{"num_hidden_layers": 16, "hidden_size": 256, "num_attention_heads": 4, "num_key_value_heads": 1, "head_dim": 64, "intermediate_size": 704, "vocab_size": 4096, "hidden_act": "swiglu", "norm": "rmsnorm", "norm_place": "pre", "norm_eps": 1e-06, "positions": "rope", "rope_theta": 10000.0, "rope_fraction": 1.0, "qk_norm": false, "attn_scale": 0.125, "bias": "none", "tie_word_embeddings": false, "parallel_block": false, "init": "orth", "init_std_qkv": 0.0277, "init_std_o": 0.0049, "init_std_up": 0.0277, "init_std_down": 0.00296, "optimizer": "soap_variant", "learning_rate": 0.00431, "beta1": 0.95, "beta2": 0.99, "weight_decay": 0.083, "lr_head": 0.0503, "max_grad_norm": 1.0, "warmup_steps": 200, "schedule": "wsd", "decay_fraction": 0.658, "decay_shape": "linear", "final_lr_fraction": 0.0, "batch_tokens": 131072, "max_seq_len": 512, "doc_mask": true, "train_tokens": 441300000, "max_steps": 3367, "dataset": "wikipedia_en"}
Each number is 128 + 32 x the weight over its row's rms, rounded and kept within 0 to 255. Layers, rows and columns count from 0. Numbers have three digits each. The size before them is the row's rms in percent of the matrix's.

# down: layer 7 MLP down (transposed), 704x256, rms 0.124, rows 102-119, columns 0-255
# gate: layer 7 MLP gate, 704x256, rms 0.138, rows 103-120, columns 0-255
# up: layer 7 MLP up, 704x256, rms 0.136, rows 103-120, columns 0-255
down102 100:102083154166127126164145115195152091137137109162092107138075114166140164162152097243168141126117175149109151142087218117155108099123131047147137095153179098062111154178091085131161103098144067126097123151123161169101183185152174104224115103174142125091117112059138121150147106130105102114138123140051131160088153050154127090114113125143107167085167104127152141080106124136165149126145090047127094147135129131120119144107083111112126080175144089113083135102122128110163154075143157156144141107179121120110109095121106112111115137159082143164126103144149192145190153147083092179096162095195062138122125109141184079159142189108117174161099094110101101162122151136090116104156140133148065133124115130095129135137106150088129158124156109137118123190112144147117114117147163
gate103 103:151156182126139169133150150199120123142109166186185140109118074085090136132110160157153136106134155135141082148092174124158119098147131126143186111167093201110114122075164180139121184078101073145167130153054110184080116134070104119140166145155084126104100158101125151091116174090060123132114073069136131073109147136177163180116112102125129091086157099084164188154143156124126198140176111125137116143204109119110141142148128120138146113161120144145107128118145061110155136100074137158093058188184124154131106127105117164093111164059151068086150131146219153163135129169082151122153134108122136153053161168111088111152128112136097099062127153105136124133121130140127115172085154161102143177124168082168140142162107200121138131130122148149101164137109126156194116095117146
up103 102:139089102139136034173051103103134150090147152152119101088085098150141166095076133117162087122093113111115179124174111123159112145114143088094096092116124123121159205098152156115121117126157159133183144131185144101120154076106075158130181093111182127113096149139185127118166155133078113113124191170115123122170144175111134167115131128136146176123093128138130126169117166063116139103126121087146136146153081124079163123133138128143200172126169131026174133072108132139113167157116093149105132100104163115108070118113123132114120155112151090116165109164140161164176102131140111139146183092132092153129128164149095157130123135099079024119077128131117141135062151141098167122090122123051176151137073158130169150078094106129065085119095145111134123178039132153127161112211137
down103 100:088159161090128142111164088078070114155107133107152184144081164150140094121097169199116122085142116120138154135185140112086133183100130072152125131134137113147157098144144205102168190135147175103144119127109150109080130131087145099118162134171145070105132137108122120126140167131167166085082115105134132108145147119080139152125051195130174151129137155129059096135127168122211160154138146118115123157223198139184112152097126155128122094094112118121045123114133099143139079153106078061152074137149080131112116070149083092112115145173148109113117146103069115131140126126083092123050147107105172080133097105102080112116156118150107122122138122156083189164168184110112124142087151152144150146154084085106182085037116105133180115127175141136107073143126119132144179096133120
gate104 099:106135132151156148132147151173162102159089111030082132141105178121105098117180132152150150130159096187172128085146069111114142085195139167136150114136133111087106116146074100119166083180131133115153132118131105167126161111131155091144127255096126177078092120076139095100145126105101109053129122168163172096081141120169161087173127125170099075119176139084132174071087160178130104128163096113094186098111145123182179121139122128103102119177154097162138125145157121096129089176123142206136125126133074114087115096118048114150151095123084124116148158103135128130145154164120131149140109113074153140134119129078149090084114136107171155135109117062154159078134139139144096144162122104121144139132146157163106119044142146163133149132108164143155159099058118162043076117159112
up104 101:153090146128155091176136114206187094156149203133112151134144090088184137140177125129117087166144115161217096153127123093163087172159171118128162101145084101105117149091098130184122125093072157111143111085116104124121130191147144120105135171052153108118101165123165086180149130079175100116080162145074102113139190133145170133094076115118166167155130115105107157115067138112171132097143178142093183142125084157173112077079100147093107169164187109141154127108122136187128126105105106135173119157143169131134090094092120152111117142183206033095135125110144126167083103106149109058119065116128114129130067122124159109114179094119131146131140070134117167138078150123116120113149128101164088115148128166153106139113108135110169087166143120145139112139189150133052076173147118
down104 105:114119130117124054169120112180198151093183222129131093174110090060121136121153116094124042133105134181167140167163085162136178108090138072135135121110113154072177154134119109159117147046107144130136130145127123146132120117115135091149139102087111114136137119108128123188096129154172159151124156109146149218158170122046114099128123068131143139099102095083103125126162103150182164148165081112137128082133133083147135151136127118178101149103177173123117147068126127142104135140165145060169124133131132124076126115170080146133122086168126168100132160156110135132130106105144129243156089163126115152064091079101151128098100183129126139180144115163133131185159117143177143117128115140140075153100215151138169104084109148160138113155112166126132155165167038141158107154156136
gate105 096:133120087197146063115090160144104110131151065126107117105182121143119123137148137135132123121105090100069108117093157122131138155118138118097136166102140164146183149149180122126132150050191099124219138129194108111118170161116115152162136113190142170095143156073186149164115189113045108118153121129085191133102138151099142145108130164084133148111171110099165103116133133096123164124144167188111089086125136137122161185064083132178168084098180119114053149100137114127209161070141091093160087074136123112101111115153154103153114109134177095128114136153090132153114125104144072119150121119082128121130150157117134177120134201171138181135113121131107055084112094099099100080174127133111189138157130156053153150146167131102166177084121141129098128115144140150140169206172119
up105 095:135114120093179124045133154128135081161121094124116133110153128126094127148152126132140091104118161101086137121120159153094123180089144128106120173138130117133174155130125155157127168132145078119129119100156144069121164077099153136139104137167134159115090095203072140096071106095090085110081130130107107205115107201205140132132137109140127166077113115102121149153144071169096210104117113098106142093103186103164135164127142119134146189148154125161093101139087125165112162103083131117139084000128107100170094137148119175159135127084165243100120160098118153097110102113137091095140133112164098067161101127142135199126117136150127149166096077103173126128118124125127182102157089127149127228136137152119109170087146162170164142146090086081112077105147151146122141169145159
down105 100:182122120137107120117129178097127097161109125134147088174175198118112100087088115148120120102136139137140134153147140142055159144124102130126138155140152125127127125161142109132085077118139099120149126079121165143086128136161147165118103083104126124166136140138131128127153075089172143109083098108131101123125138099119140148134106131118064067104143157118192144030172103143114124137157123101124201151159133131140200089136150157124118110123139173103122113140098149059126163153093181108120135115134110107200172198137119093149087118098146126115116080138163101126148186097161084095077066143105166087131151111140104127145100131107056124159166119204209110122118119160125179150098116113127065157140100143152164196207145159102074078170163139075154104090105127221082210196129076
gate106 102:187112110124158158130134085126106162102135127152099157155114094072149109161159105093124085161226132115115160056104160112099100147121152171184121156133077159142142159157145090163100127156115174135136092136127102116146179142129118083173117155126134213124070135099172144105168082163142138105139135148147170140101133065100106161122107126134205050157151100080128131138164112111184101169141138132149131065165149077158158115149106088113132111078163128092150151119167146102145103080087137123106114101106118099093061068162138121188159163084135104097118110135114162196126154164129191145114100175110129099123142169118094142117163119055066101070121062199164106133125172107094073128128079183120124121151109088178123083164120180136161128122110119164110125106097181121136108084175108
up106 099:155133122167124079114079131101152117099116176153117135128123156104131114149153140131127113091130138186119175052100175110078157172079140118141064140150119114171154130109127127148122146103115177111158084171065104147159107141121133063116128182107178116103080103096158134088123114149095115130119125103146114099145176081127069170160127135142135132125154141131079082128120179103133150103179117197192146158108096071131121118147124102176140164119129126179165165122151106150210145178117106085120151110147120158106131118113142077186220100117170100125174181118108128143152120106143143162095072138159127120081105116123143160103090037128151127117102113125129159130092141094121138061163094231142130064145115048137182089142108122072138137112105122131118082058089173121144055169158181
down106 098:102171121104079112142145170162114103101128157163167068135095127150090146147069198109119165214123086171111168089127149134123130134128151158094111174163195123117126122113148119131137124077120168113119107149068083065167085091128183125131104178079103116103132110148168139152145079182139080138158133108098146135136120115082122099149123130072123132150193080103087140154152091103140122152108076144149140135135169124149099156123069109076099131165104144157172126067167135112112112158114098111167131031121108124138132132133120172146181106127116097118064154164125159125089114133151110128178038141131166134142126110164086125077074140031144082114056117129158139164139163160069105095103121130122149083145120123086161112221146114100180134072116123114140146130116163178112046124138143
gate107 104:141182079107149125145099123126147113097137100150161147128123153163085096105087107145118125131160127130191095096132101067117094065136176076150127151112089082150173117056152121117156167090060158094067143095146098093127146116142103154154107142156178119143117158135159160121061105111100125100146136077123143143107128154111134147142162114121182110198152052106192093130128162117133137123140179110151105131155101105192148122151109158188182175062169129105123128151144163112158121112108116114139104108169095155142067162129158150115120092080155094052117069111109115137158102123185092141144143116090114046073107135105127197120104138174102134121132099054158093144076145110083143078141188159141104129125131114130101145131200116146119191078089186065180115108173127128157080147093079
up107 102:195116106128102137109157118082152134099128069132197137161157142082136116088109146163133139133144120096140081166140146113144112164201122128182137112142146137098201161139091117128120159095156168114177120146110138147126144142140135136180083140155184122119128120106135185130148153132096075126125120125124098122105158163089145041120134112147116167153112110045115056121117141129212136162134133085168173149204122118113078113110083192136149093129104100081164175145126133081169168106109157132137104086193036139137106128107166132093168125113142083145157095140061175131116124050129138075124135147104075145144129067114124089210098108111170125175090065081141122116159194104146088082178146137116157100184103148111119108101184102119136136107132132108135136141066131089165110177102103
down107 101:145113113104184109117166101120134096198149166171114130170144136102117130114187134136094104131117110125126134134181157106143127155059112115113189071161086128123110112175092103068095163120142154140088166136093182132109135124166174180117131145098123157153120110074056087154175154142140143108128070154130115120219087083163139123107147091136161121093109237165101140090158166152135152119143043149100116079082104164183130095137072112110140105137105180159147129086106150100108110221143157139117179122197139164097176144170151134139128102146113122138108108160094127140110148175117151113088074157163109138142084073070157148088197082150110121141148128154127150130157104179111165119051062124147122149116094132184130099093059112147130120138126094158115159176160108145121125099146120
gate108 100:172096134179115144087117140157097104217124128161126152139149082135170091061157122142115139178151112126172182177186123100121136138174124115098087143110107088122166151117184049120126030152164080165113130144128133066124139171129082101086146038099181135084157158176141124143159167140121155133120149109130121121101109098157164135145182104176144148101103128166122117177183104147092157103109131138148089123124174133154109146195115174105145095082172106136145179144120142093088142135136134131119121115169187113173140097125164146123064177154085108132134151165122153136132106162124153111121164164083088134134133161214176099114111138062131108162166075133134157153122121128088153128125166154139127114073129112080182082143123172102170209142054092155152150132173115066111134153102158
up108 100:149152127119165078172114083122115177128153165136157143143143133128050061089115137134132121096164086117121149170140118114104118106116161125135087095117133079137115067101150159103087102100130138102149131140136139153109101161111068118156170226156143123131104125136130159143137188144177062107114085194127075158102118150121130148146079118056108081157140058131106098120114089143141094112176111090122083128133083149131086091126133094149086132056139183138165169178143113103100162104054130124162078079105114087115112173104113115166151073114127158065127120082155150086064094134183098143165165189152095187122104170107088101154103078098119182077154149113094160170153133048112149138160121096144106155121109166130119119192150137129122188110182108165117175078123147150156106109096117
down108 099:177116157200146057097154113102148109172145132127084163119101083146134097107204122092105098143103094138162144084135086159129163085077147115139057097096116135080135124137152086122099098156163101119130148121068104133118183124147142163087161098091131105099085134153103153100152152028160107172124174134105089129128071086092190118128142135135121126070107089145151021099155098198115141168158117142117125099073116127146079130105139172138106164090180149204140149143126103077199125102131128131128120103171157170107167097080148161129073186106115065158123101120116107127081137139120131146120155075116086085137108097127107162176105128240090181113175083161084151137116174146123133141090167127123128124132177127148159134157079132109136147146119132119127110155111124104106127131081104
gate109 102:134138132136137141096102131159148101193139122163086059089126113148127114137061086111113156137116158133119150106124144068097112108104161144184120158100131117160066153120129172121125083187118203139181190144134080087141055180158135210149120096239158169144193126155173105135151123120174109146136081108142141126127141161068124041083147155131148127099139052166115176203143117136047175123067078171103135106143159140135126130091142148121150103089126129113079153150150117137117175102155095107138142171149089130181113115079176093161168120151178088132077186163163109141154135128142162142098104104111116138098137140092145097144124083166098114131119123092169118172096118060158142162124153157129133174181114163122123094113117093103108130070106136099132126151163100120154090136103151
up109 099:146146122189085137142166147139129143134145106156166082140162157092162059153109086076099113184114142142134144152159163071148158095132131140135173066105097152071138186111103127129107123111102151152116155119141114084114015177178178160107119112105192128109171151105127128048063109120082105176165103174150102116078176141136130084098182141150097168183091156129119094149146078105145130131106088086134115149087180096130113146121162167129146185123134068124169137114110099126153147138135094154106150101157172112161142104135123122122113136074135115107085145130127117113135106116155155151162156100084134161116113120177111138134153143188190084165134138114109130088168094072090145186102127138059095059136154064105171086131147159063113145123131149093113138179154102140179045147175088
down109 102:183168120062145153076103080149119167163159057163155105112144107148107160127025141154193118166088169124116105066107141104114118105163114152140157147145150137130161141068098191139136108055156132113096153078095134147087147129111146135189128136116114146100111191103191123157130123151149169091120135138099140145122164106156121119154181139213127165083183150146160128156130172187114156113163150114092112087094135102100097146114104141120119149129122142218154123156144141105160093131187146134155178165064155164168107094149129125152119201124194101132094196169105122145158080123073173095164131181122139171099121120155131126135081139114082072152120090121166150154100138082108115087130162112134139183058146199148047125136077105141123105129127146137111128109130143102138105138146160
gate110 093:124136107100145070171103123134150114132112090081122103110112117078075135092131181105145138121161187171154140169135110180119118088059154106159118128103112133106164116117134128105125140132157096135090139141115090109175130109094157141170148114060075093184131180083130129152148157094130096129170108124161144068124108110152212168114131119148110076127129123158191190078139114131140117124141088099129111079245190104118083184104110054080147103114109182148096114165137137174142148104126160124146128098165145104059155091098091154040113079137127185117092136129068127158157089095107130108153134126149111102101122125175124115076153105126120125119069160115142157175153095123067118140128069102142141170092126160099125152111163112087112122192104154065086095107124155185100166101189091
up110 092:205131133112149124128111182107113179174201141071096123188121107143125132122095127174116150150175170108138158132101156124142133136139104129157062151096072134082100171117134179078179098124129106195125138064080089153090158110121108125155141176129120148148121100122098092090075156120201143163142152127102142091177112121103086140108180112178086097090176130192127094078080175112100093194141127113144079141106073063126132109072118144133097099109117151145137086135092155117107155136199141116068105089117096093113139151115171165128161125170119129153088143113100186107101142153149133139138091071138086153055123184166093130102113148135145073135141191082157084135120114109147152045145122118070085121149116047093139152105165153103110159080129109164121107112145087127124115154093151
down110 096:035150112125109146086131147073087137140145083128129139177098112181094137138147117139156180080082162042166126111154125146152163119089142130158139107107100129050121158181081117092165137141105137090130117076139085092072166121156149116148115178148097123124042134130123117150130159193156134133122067108079070103180135114068100116150173096105159094094086143095133109123159119109160110212119039098120117086082086085148115188141084103136103081108050119046063116126106115144153107132136094131172107170160100101100099102169162120112103137130163130136099112163127142137103084105079130111149166138097105125114113081089166134115087158166153109100152197121122112100114134150114101154128115068123077172130151159110135116164133130115141088133119072066142135165102083120128101088114089
gate111 103:154096114087108141073128131049110110084131126191160145144090129089091134132148167111118110123132157158134152072136142176072104093115144129154160121033052146102161148143138144137183097127089123170108075173146150127136083158138153156115133079168127155154080131132126082159225151109143097138129131124205123075091132152145095161136151130217157121172186149113184129088180103202124143152135134057121126126153112079145138093100115118113111145066082078146127086140126137181099162137162131139144151144146131078114084167151148137134127081095118142108101058074125114136168100083104097078194142117085155161116166154119145141119087146132145165152125105119199200128116136158148072136150100125103131137115179183162143168129127080131096177095133138119103100116088151147100116114185166
up111 103:124129153132171159124090166094107124107090125087112180114126102118135137105097169127140183098151148107118136187172148137140095162129173171212169100124112109112122152159123164099118105141091207114140164127139096108078111151112087136145147125146098155101096113141115124124141100125151087095167136080191139141169119125143102182097091123067119170131152137132232143089075153114163117086087237182128133118109161091165146140119131135159109064134191148096149142138151087170099091128137155175117140198140168052156139095153155114158161177047121134123165041166146092126148168120142100146166129102131113108151142124164135114142129105173100184110122134117193083166192101148123053146153138123119180097163109091119101089169170100129140135160165169153088118140184105111132171123103159
down111 102:081147177056073133134142143130105137144134083102127157099121137180127128115136084173125116103167175128134067170170139145103083121129147112117184119129120108126145105161208113139107079173093176141163133119146101131080107211108131143109139149130111159158130181128120091172119133109087091102195134122185093177104098144116099130121092183074084155116191121094156100135105156158135125117101157140110177178140144078176150105151113108137129149108098127126151122165114122148174135143152099201164139165056161101134131113252147153113126110108118110103110099104091099090195206115086125141169133159164093149171153168199129100107160101146151132173116103107134116202113119142129084127173156155131092182076117139107119110193169171171107120212119116179094133121112117119142145151153157
gate112 100:138102142144112116132143217152127160162115072139169123104152130133110137136087120120093145085125142181099137103083166062115159072114093127148140056078088211100158099109106138087172123145113141130174111081148136100111148133160157164172167069173160184093138182140147136164196161126125099070156094089127142143143119138111070153125154139182112101134088121102103141044052095109222105144107120146154141157071053108121133124122119136114143164131119116120160131113103105109123062172102161107168087160099113142194138070086162185100188136092156129144100109117111097093103083144126136142070100124118131165167207095111138154083124129119148098100166087108141125185078153130122103103149136087108077119143085129149184133072108130160154092141162092103125083126105097117152118120152146
up112 098:139174115197157139178163125145098141126138171189064107145100127152131093159144166137099185094090172129124126152104159162137100111160196087111133177157153152140125064155158068090077195096147131137092077104121112128152125115155102151150081145126158123156132147163087118039082155135107095122101089182093139149162147140145141142143126106138129141175060101096105154101139171168045128089151126151082122186152125105141133137152117138072156056118203103157194132141139110167131116116119149103114089133168137096082134125157094123081054113125107154138183149152122127088124157167156106115134115111067135103124085140193138106094053080167151178146122171123104139142089164138100138140165160134137138126127125118100119200106117094133081135155098135145137049097099076108096151159050121
down112 099:090136132199100145114157094128107100100139148154138117135118102153132144128195157163192161156094111112186144071151118161118113092152142117131124232140113159117118121173085146048076139161082130150130143136146096126120107200124152142130141129087159133108088128065122090116127111224152160123091087166128121164145082126203058167136133125155115158186097104111170103141158134201083089083136150173140189125157124148149145098126147151130172096058110109121091167093111145111102164122143195052113081117155163140089126157175122119149168172136079095087112159188135152089108129143128099124110056115129143131062104178167148094090111142160148133091072146153112102093099119098104109108119116123171101093135164081108121111142120164121138161163143178122175132122069176134118099162092126
gate113 098:093079076139114105111091141082150138140120118123141122106146052118144131135151174170175170120145115146135115132137132120135133142194149139091086140153154114154196164147118162101135091142142157127167135242135066105104096174098119127088092149178139194128124103122049137154157113108160050106086097099155101125142117144161134046146122138143172106164116097094066104127150108121144138129103197141100139102110119162133188093124174220086121126213073176105136181055142113146137134140170125172121043113088127102119113079107172099137122168144063150186077109145180161146124081130153100135142148122135157126074101159082132088117108163153100133091147134132192102128169128109140110161118094070174148146106140137138116092076137147120091131124088118120139113151157084120092122145153095
up113 104:170157158122120079178115153088123135081140136120113155102196098134113141130173158100228145181125103145111134111164179151136141169123180150103129116063133191141139162104123092104148117165158098126141104086114179077113142143121140154142127143133094085120122132157137101111205133089166104115133124146145170110146094143187127147166171108143091109142106138089104145173148129060147071162124128119154123127151089093144138174173140112055129052102135087118185125138145138071100123143062065118110145128082145129112105133099144116139110113149145164120053089142147099068104048129157159122120085080121156138126094156083128087153133180096127142089122133174098130147120067155059147110160154035171068069107119114088096097090152127134107156104138090191140082155103107129140160068186138
down113 100:167133142109134102112090148104147172155112117078181113017173077117102132164126115167107128160117119121075142160106119145152111099156143165148115109147162104112134088152188139129124146168082123126152112151116043201134138074098101071136127117123105154110138110182183123157109116127130073078112098056115129159067104173201158150113123133079104133124108101157105059105154077165140088140111134150114149108119161130144172128042145144124121123189112079122053137130116098119091188129179150115164138111090139162136092156128148155125136137101099133132171153127161206166136086133115146136121185199088115145129114162177168079097129119088101155198109114087132108166158169196156115202149081116141114101151133176115083148174122172147140147175128083104158140114117148114118086150134170
gate114 101:117114115144176149130136120122139146096068087116179132159131185213148107121102178145184143147174151156054119081109157099080132138116088080114119157125069115113141137077079162096166121117172121166102124076137106102173130110075106160127130156140085157188174080104200115127135141126192174183144144171113090146159108177149076131093101080043113058157174164141092167149150162151176125104152157099077117092135158177123182149106145147135149132162163092128132107102103114135163144169134116100135127162153125081220141109124138122110166172140179176075092139102162113158100168131116135075135132070075131124139115104082096113121106160070163092098093159091154181096133097101107085099148127149100098112131133159092138097115159147106101139181135115155130107103096130182121099106067115
up114 102:144162149078132122126146178090118167186128099110123123131088105080162141156107178125131092087161194135209094204115101192116116081141140148135110068120109128138164099156080115124127177144069095122132142166107102100095098120135156099147127154144153136122191110121121138151053135135072154103107083108112153163113129086190128130112126130142075077111080136112086099078153059085176134090112096164143112173149137179196168138091135177131088117252161151186125094151123169075136098127092146200091107129127139135101126138106115145142133093091101144143108149125127165073144096132138133144093178118108155165136158102134077179037119091103122141158124133148173105103119091151143124086152107149129160083084178066154133072128110150079147123100117119122107146098111177124125155147151093
down114 102:152156103113194112097125126185138136152111146147109174072155116138141142160088140094137133167198149112125122110090177160206120197117127181118076064100117152111165088175143144091107153173131143103120139146096098159151166120145133066116154078076148107147100148122123176147131166113142154140131135108116169159107120162097083122082103155111073108180113069133061122100131102078099091096083139166140092158141147156181186143100127146105121122226164112188118140096097157163110114129085172182135124117084100124158171152074185169143128118106113146084100103065171103163153121116169116126130185153113138133132103159133073149112108127170142122129108111099122126069141116088139158155136130091194145063166122066146128095148091134102140069126167159110078106104086086101108112183204103
gate115 101:150159129153124124102127129185067115069040104132139135097075149118130097238108135141161105177136153113144138151090178166156145146136133097146089138143057136097114144116168167132142117087126157136126136129190115071169124142141118116112181123101129107229108111158146160140113136122156078185138109101100079119185122155140138136155147119147147083174164138171070135125123111115095111154152098127104176122155129193174179064082159149181104168113079147083102136101128135133144167158131134152144166104135176089135142108175130087148151181061149124115148170081112111117147100137165161033139102088146086157078068069174140091146114105186114152107111131111095085109088083137078168162103110116141127140104166139173165111055137077133127114127141114116141171138095122084139114144165166
up115 102:155100106095176101093162104145137126127205102188120177155089161130119124087166158116134126112156100133117133087191090165108149080115184168134150160143071116125098177122091110132163126115154077110087098132082116062117112149141187083113195157135145158113114123099090056114148170125181103183133146162147143140155111092088122128089071076141101136141143154152101073111140180124140133143105120069129210117199131141177115156159097137122123185069118088102162168127101109154143114138168147089133138156148128124165043113140138143162141083120161148144132079185200144160121109132158141157145123096148133132126151187170141097065125126119151059123161161055125093172148142079149137108195112181146126063129095123064136125082158076126156156154142154172119112116144139143175146087129142
down115 098:191094075082124108110134116123115140114146091169116100156154098118137185068062155179153088055105082122128134197179083093122198170149048178194132126101138151152111173108078124123086151101168151131132118140077119136024099123121152100151158145137121141109158146113111188200130125135061110106121092113114101112109137115104074117109134142161113148163048184104163158160101122122118149084103106088125144174150118168088127129125162141072127143130154154107161176163131089135106125155133155074153134147151137102142118107100113167119115169208152112104087130130113078166129162069156127139114125142160124155153137152090175093104107173148150123146108151103129129135133055189089164091145147161101111098136147182081163166098102126136072095104118131126163116093125176157054084093107133
gate116 100:123153083144146100133135156165134142221111123128110081075135086131110128166096125077109111136187189040189095064137130113118121102111107114156115136111170161138145114145126076200122087122151134100153092166183116147127057166087119139111138061154146110123114144084185130129148121144157076128140075119126143171102141119170065154137129155127140140132127140122114141075103133087134130185146110157169172158071168143186061145139099124097160116134099165164142135077128088167151137155118142115074128118108097147151125159129185100114144157095118058203141120111220087113123074053098130140134074165097132131155131160162126103113165119137150125088103196170107131115055196143134109217096096162135172151162123132077105170142126134171127110105118117135089115161133150162118096140144135
up116 101:094120082073123108123119138148175155191140119083166160161127112116130161168119118105142116157153128179158156099172168126088168165060152112148127115120119135129142189102084117160175145125121092135116143112142156127117154089100118145073031086158089115100135132130122135130128176226116112116156104153093139155101135073122115163090047104206119178075142154156076136099166112122092113107093180113100215186121142123108115140127131149138139144142167157119146057093114148115195157134106121158163132141137212116086166084167142086138115137105113131126107099183164104099155101151156082140128062185139149072175151148146098127107126123155161153176108129089119122182148127115124118128149118128140179215182175141155145153112171116097109159123185146151128165170080163126164142058102113
down116 102:104076107168072101125123122089146080165133149119127135136119123173105134157058155152166131144163080162117128188180141167130101096151100147115099171048124163157182121161106099119160153174115108173187178100123109151142184140138158127182148084160113117126129158159094116116129121097160158172190146132079100104060103119116159153187161119148115112100173132158112131124165077187100098131172125148174168135090119157084116142092115154122136152140149090104098099133091121093145120146159085102164131141125095081169110145161137151156065098129125062122085087100099145109148158146101090119088126128154183183166119133206131110147093143237218147167149172100126110142179141123139104112107174187172129169092102203159153148147177115150116091111184094125173146114126167148128145096144114
gate117 102:135125103134069093128147136087128140105148116124137103089119117158151138211130100137064126168143114101112125117125081166116102152127117099106114138098087181144149101169124086115104078139116165124158225158162138127160164158112118118128185037097158147147140102175136094136220076112137158062155105126164098133181156186132044164111102097127127137152154112129110091148131141102088121082108144118099131108124142153117096186092085127148070163042146158137103134126113176109117094179143125147129110100108114107132111118135177170114148096109115135179098092095101119124082147099113105123148178095177089162162080118123115139087108076090095108119076084170149111168107136149117113068117117165146079137053167113126066184052178135105107158126156119108130077081112061137061133107134160
up117 101:156160153193156105130148107130113126148131121168125129182171071089072125144097110115148135103171133086116126118111065085103176125163105107139127123141156121155099147182095131192115140116146122104176144135094153072096130091114136098163078217137110090091093185131100120174086091104129148162090104128122110168113101146135166143147131175132113114162148162148148062123104109129125184140170099087139130164139059131143104189155162164132105129174081163099183067102171101144126133127206124173164121124158161087157141192114138153099120123118162116107149174090173092107152071182144116122083147117137114098157091158129134134137147137229112129142123157122137161119060136105105123168186141153094125096135124103134108081081107058214109120162164087106198110189126121098168152074166095
down117 099:168138159148132126076102141142149149159126117120070080125098104194099107187145157103144128096108168090156089153119142111139150136159135092046127088168168134169084118125131077110118103116175067108094114127083102204134083123054113089144093137087158144140152164099123137150107115078158124129145163198187185116179160182137161135091140127099086139146073184095133166121120161132123148074111108102129157159105106135161047144144116157126107119100112119147118124147097057093095100097153144125194065103141112194081106086106142112148106069080092101116161121152187140172140063179117062136121064137117146103134150117110153104123137183184098102138104110139150113104152123080138185106145158105180167101189109147121097072126166093166119153121123166082138099144145158124122135065152111
gate118 102:079148124122112138130144047195118184155106110096054177124094091097097088178125080130149127107124095136099180138183099126160063167094133130107141120146158124089099106203087123121129144160085087132109144125143145109131095109124058136111176068101136061124113088127183166126141153122129105168133140101118182114129088106141140103106113171120158078118127108146103143132136145098103124124096137132086081170128086138103107169161168224152100192122119144164148171099217113152121116140141134113175149100130118121166155076129117131142120170097125145161070121172137136116129148153126165193142089136103106073107109173159127138131154142128141094092079140078197113147162166075181139105140119118152201117143112138143133195148126113242131144093177086073136133114110104133182095096090107
up118 103:173053141207115147067194069146139132128093137107126118102143146078109153121147128118100140101094025177150131180151027130153093061186114160182143116140100213081154131112111192201132144156115139110084105113129151118107089168071176182150097108086142112105160106198138118107125159100078132138148150110132110126141132082135134147135110087123100144133127084152171060145156128105151130138123085130112067089119092130128131123128115173104148149065199113162163150160126168106088107130157152126163199090118156101143098184161124097132140104140130103113108164114090089137122142184147180168129071143117089151093162148173140150152120123165143136175136164112142151142139151132164134122028143122155148093104111151099144128082133142127136127150153175099143092102114113066098116126114114
down118 102:087117106072136177125138068081119187134121101090092123149090113086125127119121132136082088100165146187171083135168110130116067163120104119125105145083182106157071188205126166177137146081108192172168137158136118096122128150101148163158133125117081109182089145095145112096088068138125094089121086084144160190126165129176110180057145156139115143149112097117177089134120186086137161160104144081041117188101076143107143151121175173149106179146148135161117124103113084181169111116138136081109113113133145151118085104112086088104177098122083170153057131140180133136200080148092164149150117092124135140114155115134106084142113130127105141117079117157115106096119132174164121111159149129126074173124088167139100124159069104116139148092164107118150143186129110130131186102066108
gate119 095:178129122117132062133133210189137127113091109139108178106091118126133145061173102137100123133164121132109120087098117114171142079063173171102102066123104085128130153116113128181137109154097067106099136143134115108163145118112137207122097172074091122128100201127151099112165099114172108121104113166134150139136131119139167052087166103128177136132104184162169099101146176100096141120121200164106114140131153142153109135144102172162133133125128080162116064119135108189122051139099133099087061109094170139133106155152136125119177149141142103132166150189083175110145139124167113119163128138172103106084199064107103130147123120144111156122060147123142145085139117134185111122078173065122097151194069087134163110190166136136068126110125161096134157114084170102108105160167073
up119 101:121109143101113119119087179116173092112163141106115049156116112137078129126194142122142167164111087131097165089051123098121137138118140144159100121110136116166198140119115176201189138132140103148131110193201064152107169121083166149102122163106141150140165154068126046124103145127108120118130132111129141131108097163137147122090137124158154077114180080151109101116162131106200139144123125144109129126142165079120168081072126120121173122116164107197146119101090147079155099093092133150085137140169165094081120117130117095190157109053117070123196175152136143145149167104137172093168140066135059104091130086070124107183161154181105163143118154119104131077124085094153153103078214147143085158178138126109185115133134176147127135162118140144151089134104121097128110182151125
down119 107:101110147135120128141144104175105153119139111163160130108086138136133163199199096122146190125113131113087079137114165130133104138155138160064146090153209111123115159117150124156126159149123072143165136127182105076148117119117083168137133163094099119086124067089131133138161116153090112082116063096156182098106107125156113055131128051147144166080099128175128121148133129119124180117139127171163202202121148107145107146104105124105100059169075131097142123087134119147125129065102126152105130127139136111135056096097143093088104112067137089186151148154158118142129133161090142114201137128133090095181159120148130126162154098176139147092069049134110166083122089121143089203080228076110144158151138115146194130167121147107129122166146096072142130121080148184116099114134091
gate120 096:075079138153196054088113139121126104163145135100141159114195169136181115098137157096146214190091158137145165157118089162150157123162096114138196119161135139125149131112140112171091112096174149110179153103096129164154157176080133132138066096098155170134095123119109087119174154097182167162147146155107139144103120175137145194132143096085126196061151106112077137153171114089120159156148135127143149063128182126169147164093145176119128137130092155085121096130074117137126086131134146159158196105165148147191167139159143092112144181147115144147221142110149140152104124130099162141094080086106181147160065088139133159121118123153141157118120168104128101201099166159091119134131175108064154214100145157105144108103148184106090106141093118159128138149110104080123152136140149
up120 096:183132110112033130137126160094109119119098110192158115153116083178107123132135129138135125127127120094110147135129096114109101144150201085139098167121143164116152080099120131147057065088126151100161117133132165178139112120091105141086118077066156123140087134138168068136146138155136171146120123093123140137123061056113094090137140161130099143135149144104137150119088154132133113150134162109101130231139148141158124142134065213096073082155085137120188146108112135143125101081106111142135123138158127132111132086154140053033124105135166119165122115162125155094060183135171095132143186151136111112114166125069098135153113126107093191175118119140117164105154137132109099077138129094120132040087181126168084089160141113148164160201150123122101063061158070146097179130139157